{
  "n_head": 12,
  "d_mlp": 1024,
  "vocab_size": 2382,
  "rope_base": 10000.0,
  "lr": 0.00389,
  "decay_fraction": 0.777,
  "doc_mask": false
}
Each number is 500 + 50 x the weight over its row's rms, rounded and kept within 0 to 999. Layers, rows and columns count from 0. Numbers have three digits each. The size before them is the row's rms in percent of the matrix's.

# layer 3 MLP gate, 1024x384, rms 0.0846, rows 211-233, columns 0-95
093:591526447509515500437427460536491475576536536543484518492379510513490464543476434514469408456565471519478565618443561498451553401482517557411452558437521431501558476514515551588546478543544554418551469533435478455537529488539480519483555469450455521500453540506529480473413548544558550457
106:531607485482452492455465512449514477568568500573529496466431646437496526435517502512542558480431446525466536510511536477445506500561545552558578441541509441544483520506445474455548529502504521338508449528479481500424468400480504460510404380630450572511506515509548481421470521504488525538
109:529465517560471495533555507476493490499628541593453490508452519475542514467466559459477492575483439566550600496492551519543497532495517533403589382454561534454508585527438482486529464450419500539578425464558419437511467491549507545408464572525542685434546466527493516427570638422545563500
100:564453452496572343511471506563449595560626549542532446448536579486489477606464511531478544529487415553522565534509429457395570535411476511487487400463557525589455371471535507570615460413490475520456448529552447347546466570605543487473546547562534470502482515546531471501488502419566521565
095:463583591547462626558430454463385508465563465502462561573481509396494466522493612465559528522478473512564442593531542519528502472479455456537500468475399449535466509545539557490489501593480497522539509544504567433505523551525460571566478431447556483486513461528496497560478460519461474360
101:517461428495547492506495514495485506494498386413438512506491531487494532457584522416537441509494510494497563608546414573513474604487437483540534416488471487575474544475479479509569500450489468518453560511555471488384570540467591421476564484459541589550426408628509549450579322465426567526
113:552412495578580478425519526530488430527527498516523544433530443516464513586562497537423435494568601521443423526504430519540533536533482499491495497529445482523429429522408506422452542492584513546547526478555342429502406473485513480500649495585451452467504496481519613498566558484518587483
092:529539518493482553535396453488534554506533561464510491474474485431513423554320560489591478538440511494548521491414448454540601521460544461472450461496582413474603421529470532540529514466469555503476509501547549498491426478567523590514406503530540547498558471460548551415493526497541441504
104:530512523565394486473543473398549509504459466512465524379449487430563502526502490614518510507436492534508537584487563485494472572540523414463481508530469442498472492523445584520418488448489572551479482484530519483457444446527417537500524495449506570490560393512550505473488390516482540426
107:535443465403596549449508521496420509498429501515641495464437471435482509572537500514520520488555482456503429484485477473426456429445491414529510563497441552482492490456473476462583496519521508524436478487485440445540465495510397516521471494534493438474640506517512479529485518503553480493
107:514468552512522490565502489492518509495526459471496469547471448498473502473462600444576524494548455525482535486525509590560508524536434452501544550558491568584505492412454442547482449545578423618505466541432531503424505445600496476474457422434496507521488477572448443522515552489541535476
104:490530511483479385559567502493479450531500524494474509523443412481451556486442447570445494438499491445516462429336544499456502457445582529501463523497532559535489633482533492474579497516508463580398522455523553501568438351479438405506526445619471393524473461561400389536463493564460519495
097:547468437481488531400509507548530437574545444531461513531633508526491611437511554537531602519518475572573478448464517465557464566457477565536490374492499482581526440414500469551293513489424464506568508655526513555508580407533546468520470467464552546406502492531532587517483539575506473555
090:510517432448647488496508525533545439476513529538517480510485453398446552615540466554532509424388543460388569559506474591426472524489480548521463479562412497510554466490498480438510541441514498545497547658462506450570558523413416462464632475481521458562493460487517516460585505511510455610
092:432532535545482529533477574501553546468489510395495421452578615515529553501556514484531515481448462550506530505644592438540434472453475421393506482579501528559482568481528561432558402551466506426633503503598461479520487507478518542507502490492487486598490416553508400551458478523456564538
093:489530539485617451476533456451378526488472526453412457422615529599504532474587512486484478443590582599494525546529504453456470494462533533460517548485605515498505554504456477512476538546478488510585532603481568513401578510545531517503457532409524507585542468465535471602471564489480488539
108:460437477460482467499383569491505536529452616479515470459550379487518548482492593479526544467585458449466488470451449504555542535478422576512515501495499572506536486582497439367577551495514539566512461487464370487535466571429463482537499515481466507515516561482557547470553521412505517536
098:533439359414534454575542468483511450487510435481468532481507572512535478491496527453504591541444456482444523535550438478542481444476538489495523543563558507394412390414448533521518464557420432529489487593470492537433479568556594533513461398490465448508507516486511513497499522503502510440
101:506476563432507496514448446435543556486532544546470471318485502542515559519597527588497504519484590545424530472524462587577507587522515450469597582497486424472507585477483460451495479533484408590477510549412413556477514571533515534469462472536505518451483477527575378528617541492492509554
090:502446542504522494567470457526633626477554471606518501513514521410447470526517536534576465497514476521379425536594500486343532476401501464493553591403404497550534420522602506483486424524561556526477491499504527505488454560528402540534544475513502457491583564455623528580488414444485555461
112:651422422487531473509499440530559441506519473523570469545504514461507496504470600530448473468499527425482477473520514447458460552380446495496449593493551531475446504449437461526537450538442515526478521569443501537440474464451503529530529463498466413445567594534539436511454478519544478515
098:496456495556493502467462503557428503460437544460550575537515494540482589497482524441522476483469500528447530551450471493497556427527492454529499441610519481516519390451457558522646407620402587427449470578534497431436422521498520461520480482560499532508525467592492548482446462511516422540
112:521507416490538409546340495397484559559564501516563334450502507444483545513457534567493488540420497461470616531555510487414492533466435506451482486564468426547545489488541400436512500461500386604525528477472529561395504502405580476576476537487459520444545539544579455440550531417506494433
# layer 3 MLP up, 1024x384, rms 0.0842, rows 211-233, columns 0-95
095:394424494475480490488502513514473539413418468430530421505495519503504498450498539457528582565446524506536436419547433548558428593537448444598514454525479548450491472420527503467514546470451393576492499500547508552499415516501464490439454459561498551476506448505524603544502472465450487521
100:520568535504444484496543539472454499530551494568434494472523531488503527524568430514432517424504528454499471529486611436404504605442521424571515512413510463626564533438506479548457497540550501501547468510461496486469438516528614507553578409477452530544479523555525527500587471508483550482
115:483482511409603468540498544606515431590526495517496466428505570477443376491440529436455462452565427415568455477492514512519519443524515478476596531474515481490497641467533571520534523520513487468502485491498453455434568491514435517552513517489499520550531580419497492493484434485467516562
102:470395536443517485593456459502536439438519532412514502528461487612449464439466538526506550460498551557472518458502607561600484488445478490508520584475543511463526562496457401393515466572457499520556448554492511539540488491465404482491402454434502451528501468424591416398613545610519595460
098:432493430571478389404552556592554436482455476499488465413510509539540529543554439521426448477545635399573495547399499556498498574489500563408505534470580517457446495475506494551572498444538494532435476541451437473566458388492433578496519468481568476535506534561457585466550517467475468511
100:409472433440560518505519564625535381631530506550562596536582456420477501518446475456528553482547524502472568405589422498512462423521517423461448528539456510551573500438540501559449481617500553484443512488421480537455544514559495488408478609539451547583448574493554491525455507493472490474
107:511434457567562468472529495463526460466412500507537519520512565458499417516418446527471511544503607448479487534487449547567570505478566475538408473475499515537523483487463527445563505603469513571480498475508399479542431375550459459470571512579439520544494511444497570481488493503341511368
093:551501542479494514515509523566492550538489501493486435494540493502471473513465546503461578529495441500446504552485449468519613552501400438507485475564552482477500398580452528430444603457433464461471522545550499475556519508498466495484411528537535504516635451515506461559525487520455527505
106:485553578544432519463546538423539481461556486558473539410493580522522559539469530522502429524463506515467506554445558420463412587481468540493512395516507414534469428569439596429495482443491529494548494452431476515434385453526460495415509503454467536504486471502508525471493358571557581459
112:485490419450456492551594495494480551587390321523537407515465441453528555410567516511588503437551504424480616522518542528528488513513472502523578579578544455458477608544563450618529423494544498496584488395473516408473466435502555591472477498464518438482503505539444508511498562515545469511
103:438463419514482471597496435443605521507508487542551489445536560526524497544585532461523523527524488481463497541447562538500581548527528497508428553575574534526492511483389437506523449545527539530489565477559452544534531572564466492537592471460482552450472485505551510477485531572530529426
103:439385530487570548492484499529474520529516496470527578545471548526444501508501549453435522464391501555493464513502522491470635538382404478652493526477500425503457565465522587418486520524527410483481460499471424510515464528475557466543516515558474379466630468483541483493465528500528477537
101:417538592507597501592523492495499497470430547420568458458495527507565447544468533562482375480494512419429510657506505459425536347470525432441535590461458590447415525509457520495644552546528486494484468404535469439419424507451452535515490515516505479548497492379448382510555492508477479473
093:441522423516593491483506538566551464527561482499435498508530429394477518571485471555495527471475505445424561566546457559487480575460553611557454521592488501492521524526564472522486515492523494550450522622478510416568502534484461466508586456505513505531542461478485542431529443492456421601
093:419521415578463526467525422488476438511511512502512616593462531488559552434475443581522528477429564407545513534486428549513548516506415591505523470548503523494431487518504429567495512428519577461611482532471550576488530464398528478419470595493436544441552480478482529524526489555472489515
090:443534481518550425500544450518493516445432494473461550463547553614603504445480516468451481456638612571535538491581505483521459455377508533512505524556537503381580516456557519512408518492517520437406555614428506508443452509540557458468512482398548442570480564575555407546425563442499560537
109:490466433504485526541380596473422453510487566487519509496516446618473477578431599496519437440597477507437512483492454426528504468467464590453517439538438489437540404548492462502505485429476477572507500469481399400511450566493521528551534483497465537497492540421476571484519567523577513535
097:444498516556559515534453548479551518514417549513570491481509469516438418520451444433533531535517453464477461478443503486497544480463604541555476646487575501442465474493436493591552538501568555585484501480598497498577466457472480479500387537494502403514498480453565581427515511452525434522
097:413537476588469497503408433567576473529534414423555477468458519553521487579418463500410623501619534445528448463483409447445478495484493517424434466536510526606470474459611513467496513478493524509465455477539520534578571486544530493504519505442369487486559521545459472530515512480520447425
093:472534501506474464531521506514466525614451519431510542532622483569548474571429473534445542562489620552572537466459514498552405504563500561535489526558468523409538467600431463501558640519485556524496471487428558570485504487520573464525547496529537516520485471486474510503516540468510533533
110:439499550474455531369421506503509438478534470471346484452547420526424437465527457545509507492553471459672529562451369487473413441444568537538558392534471536478565505444526443493476517441529457652430557489515477470513485429512476399534531572580534532424469445540527540480524526480488505478
099:513423536535474453557417533494464459476524456481519520495523434555570544440451473456532503429526461528452452593438499508539624413460471474552566422559513508505502441518518488588544423529447526529379390476575384419459453498544496521498517522499440426438500523577552534502445550507492446506
108:424403471513476560485528546444524463584508466386414577509528473563459495493502493547499595503410484460503554492475407433483512432426577527503513517583544433477420477568501542574517490463545447538523525425484448472472508488521490572524458483473457467498595536483485478531575509537540508634
# layer 3 MLP down (transposed), 1024x384, rms 0.0757, rows 211-232, columns 0-95
091:505484416480470414437469515550522530472516517528510426489461559472519461521518440526492543514584499529515460403520492569416493504514458495474496567451500474587486525507469535448474552532403493537495564460514423574369453420477494539476455403617483497603458551570488569539509482478468483554
098:429547499421408528605504528482511545385564477518457510454611524489487472465413469516409500483488576525499517595440578428512495506508606492485423512473412420628549512468578487524494365514512518578520488470516509519505475481521511495481460494413515518529575505499485481520502490545372523480
111:482553443464526538542416503515497437493568502541519617481493542512456483506539528468506567539539514451545462519512530580464545599440457490530519523546430302497481572416560522498513512460597523490497512455460507427507429415505507491556534536524517531480429558419491455569559409511482586490
103:458531487540467548515486421429465508519548449435532506474515498551432558492512445511492447459448450553458512500470519517620455522557523499495526527504536482530520522515496516455502491562438522488492500560494499553516497452515460464460444489391498492471498419420538363458608538593536524567
095:490464452427548520526553519559529637538491503485478407425494319543503515542528502532447478463435575403485547497440425548485515459471538531534520445368538580472505534485447531548528370471526461487509431642491546553470545428427550527480525466494465482482498456483498466538576487509591518498
104:509430514444527521474467442490471499529566501540503540471525571517529463426501455506537504530526481452472565499508502520527413485556450460504432417456513477495433483456501460420477504475510487451485577492515518515352576451459566439481500489593514573530464488552462475459431490538537554536
107:501466449539527549491554515419485508588410526576461472640614525494489455531470455554433537419525461478478472478450459519496602553518499509416410410607510477378537477563542548407465506495499543488513499510534521456532469521516428475412489442559468488518499374468538494470502460540455507471
091:494633492496503496441529470528490524508479549502453508571477475521503471418538616515535484538503532472522489489455477509527542516496546489485432479539506466442493465603446503520499476480494570517542571414494412516521413533574560531535476449547535532598477501535508404549502474424460526412
101:518503516536499453522503561451502484524550460489575539454538435499474498503477443535452498558461525484503528562424545494412543502528493452530526484556482469381424491512487562503395495550474529446508558463565572541463435504519382510458545463570431550467634417530572477533568523523452511506
113:507512423468558443436520373533517497525510478481582509447473397454527387485563376516553560475530484461450443421511415543482440586494496449527555546500531516494383474498533426547586502511588490502565490449490536391508488425515440505545433572474484450468640511604513478535460533476511506451
106:458538578488488538597542436541437519565545499592400470444567490493427474513456454492471491528520481539502486442455583451513524449477490440494444539544480528525498459411449446620513450615427541499491500439384574519462490495442480472388542468405508533420468487451525524511472496494462542469
104:538473485424473489522461468502486490497441477448526504518507450518371421507656460470514510497486556612568531527453517517518513516407457468554527473498515523469514466495589522445483544421521525514559461432499419469528508520517477494492477460558622449585615565448553503517552531553447497447
103:473489549508518501577584479515569495539491408451572510493521456561463525528493540508585483451476540482492473544512478491425506515492537450509538645521497490443557534507542535466539561503507445452398463425477442399489447452485526528522549483494490523490449574441497509417547453498436453475
100:496551497379495505502506540521492497531506405447583448568484426445442468545477502522466526518474527490492482568581517498520501526456451537561434439525527447528479447521524486542449486541512541510443509557413491489598469540472504568490528508476492444527620454441561506565586506513574543521
092:426422542539523507517528621417514450483444481521456502565466509519540480484542518548520444423484502459444552433515505525466442510523506531532511456448496632479496520460535525444493484425477531516537566548537510518454600501448539381519474553398524535477486551476464466472536420479530530484
094:462509565493556406477501456564423485455504530527497476523525535499507509459525540486472535470560521638416480495530467494575513452400436530569496548425528482414502512511592501565475407521499501412443519408544480447533458514524495583549574582541502462551557455513511369559410515514452549511
110:461521474480376545564455571418440499543455586476487507516541512473444571482488550414496425498539531436577486504473468452510514472352395538483559438567470552427545476462537420536526498478544568579485473485454450457541474482470502513636545544605472498562551574520532511507512465497506509449
097:585511505472510475428446540543512452534436561442603480469529529488434406429510413524467494549461497422470519546498481468419534473606531536465593478507608523455369481464563554503497557497540560545550450472546531457504562499525501457483493438475545531442585469433504441433511477481627503581
095:471584479558541406481507508500520511603574481492536522458529412435557521493438480528453577460356478446473446537660540506481508546477541624535480479535512494541551460443536417498484411473499580533498470454510467613637431491457551543491498524500466434499472487541442470522465506455436546457
091:487458550525553498423478564588493546491494510439467493551424527612489444553445494470505562476452461539550527498514469490542452454574548578520543556485466575506520475631397500484562538432522602513506433494523509468465592462505487443562478396455439491588462488562450549485529576486539540472
110:468521564551492494483489542544461498488574469561460520499536538447484559472532494602545496464435566505574542463486493534482411468460458530485524505448544388526507470511475460522443608386465452555518490497484475464527523511447551416563501510589474456551390454478563466503536430504454457507
106:484400573471462476535451492521376499569454380507508496587534483579458571397532513490560511419524495558491447551383477497571558456421494528467469442573446595403541442567536495524552433504451487527438431463582427368523364513588504531565445513459459468550429502543541468513463525473524461567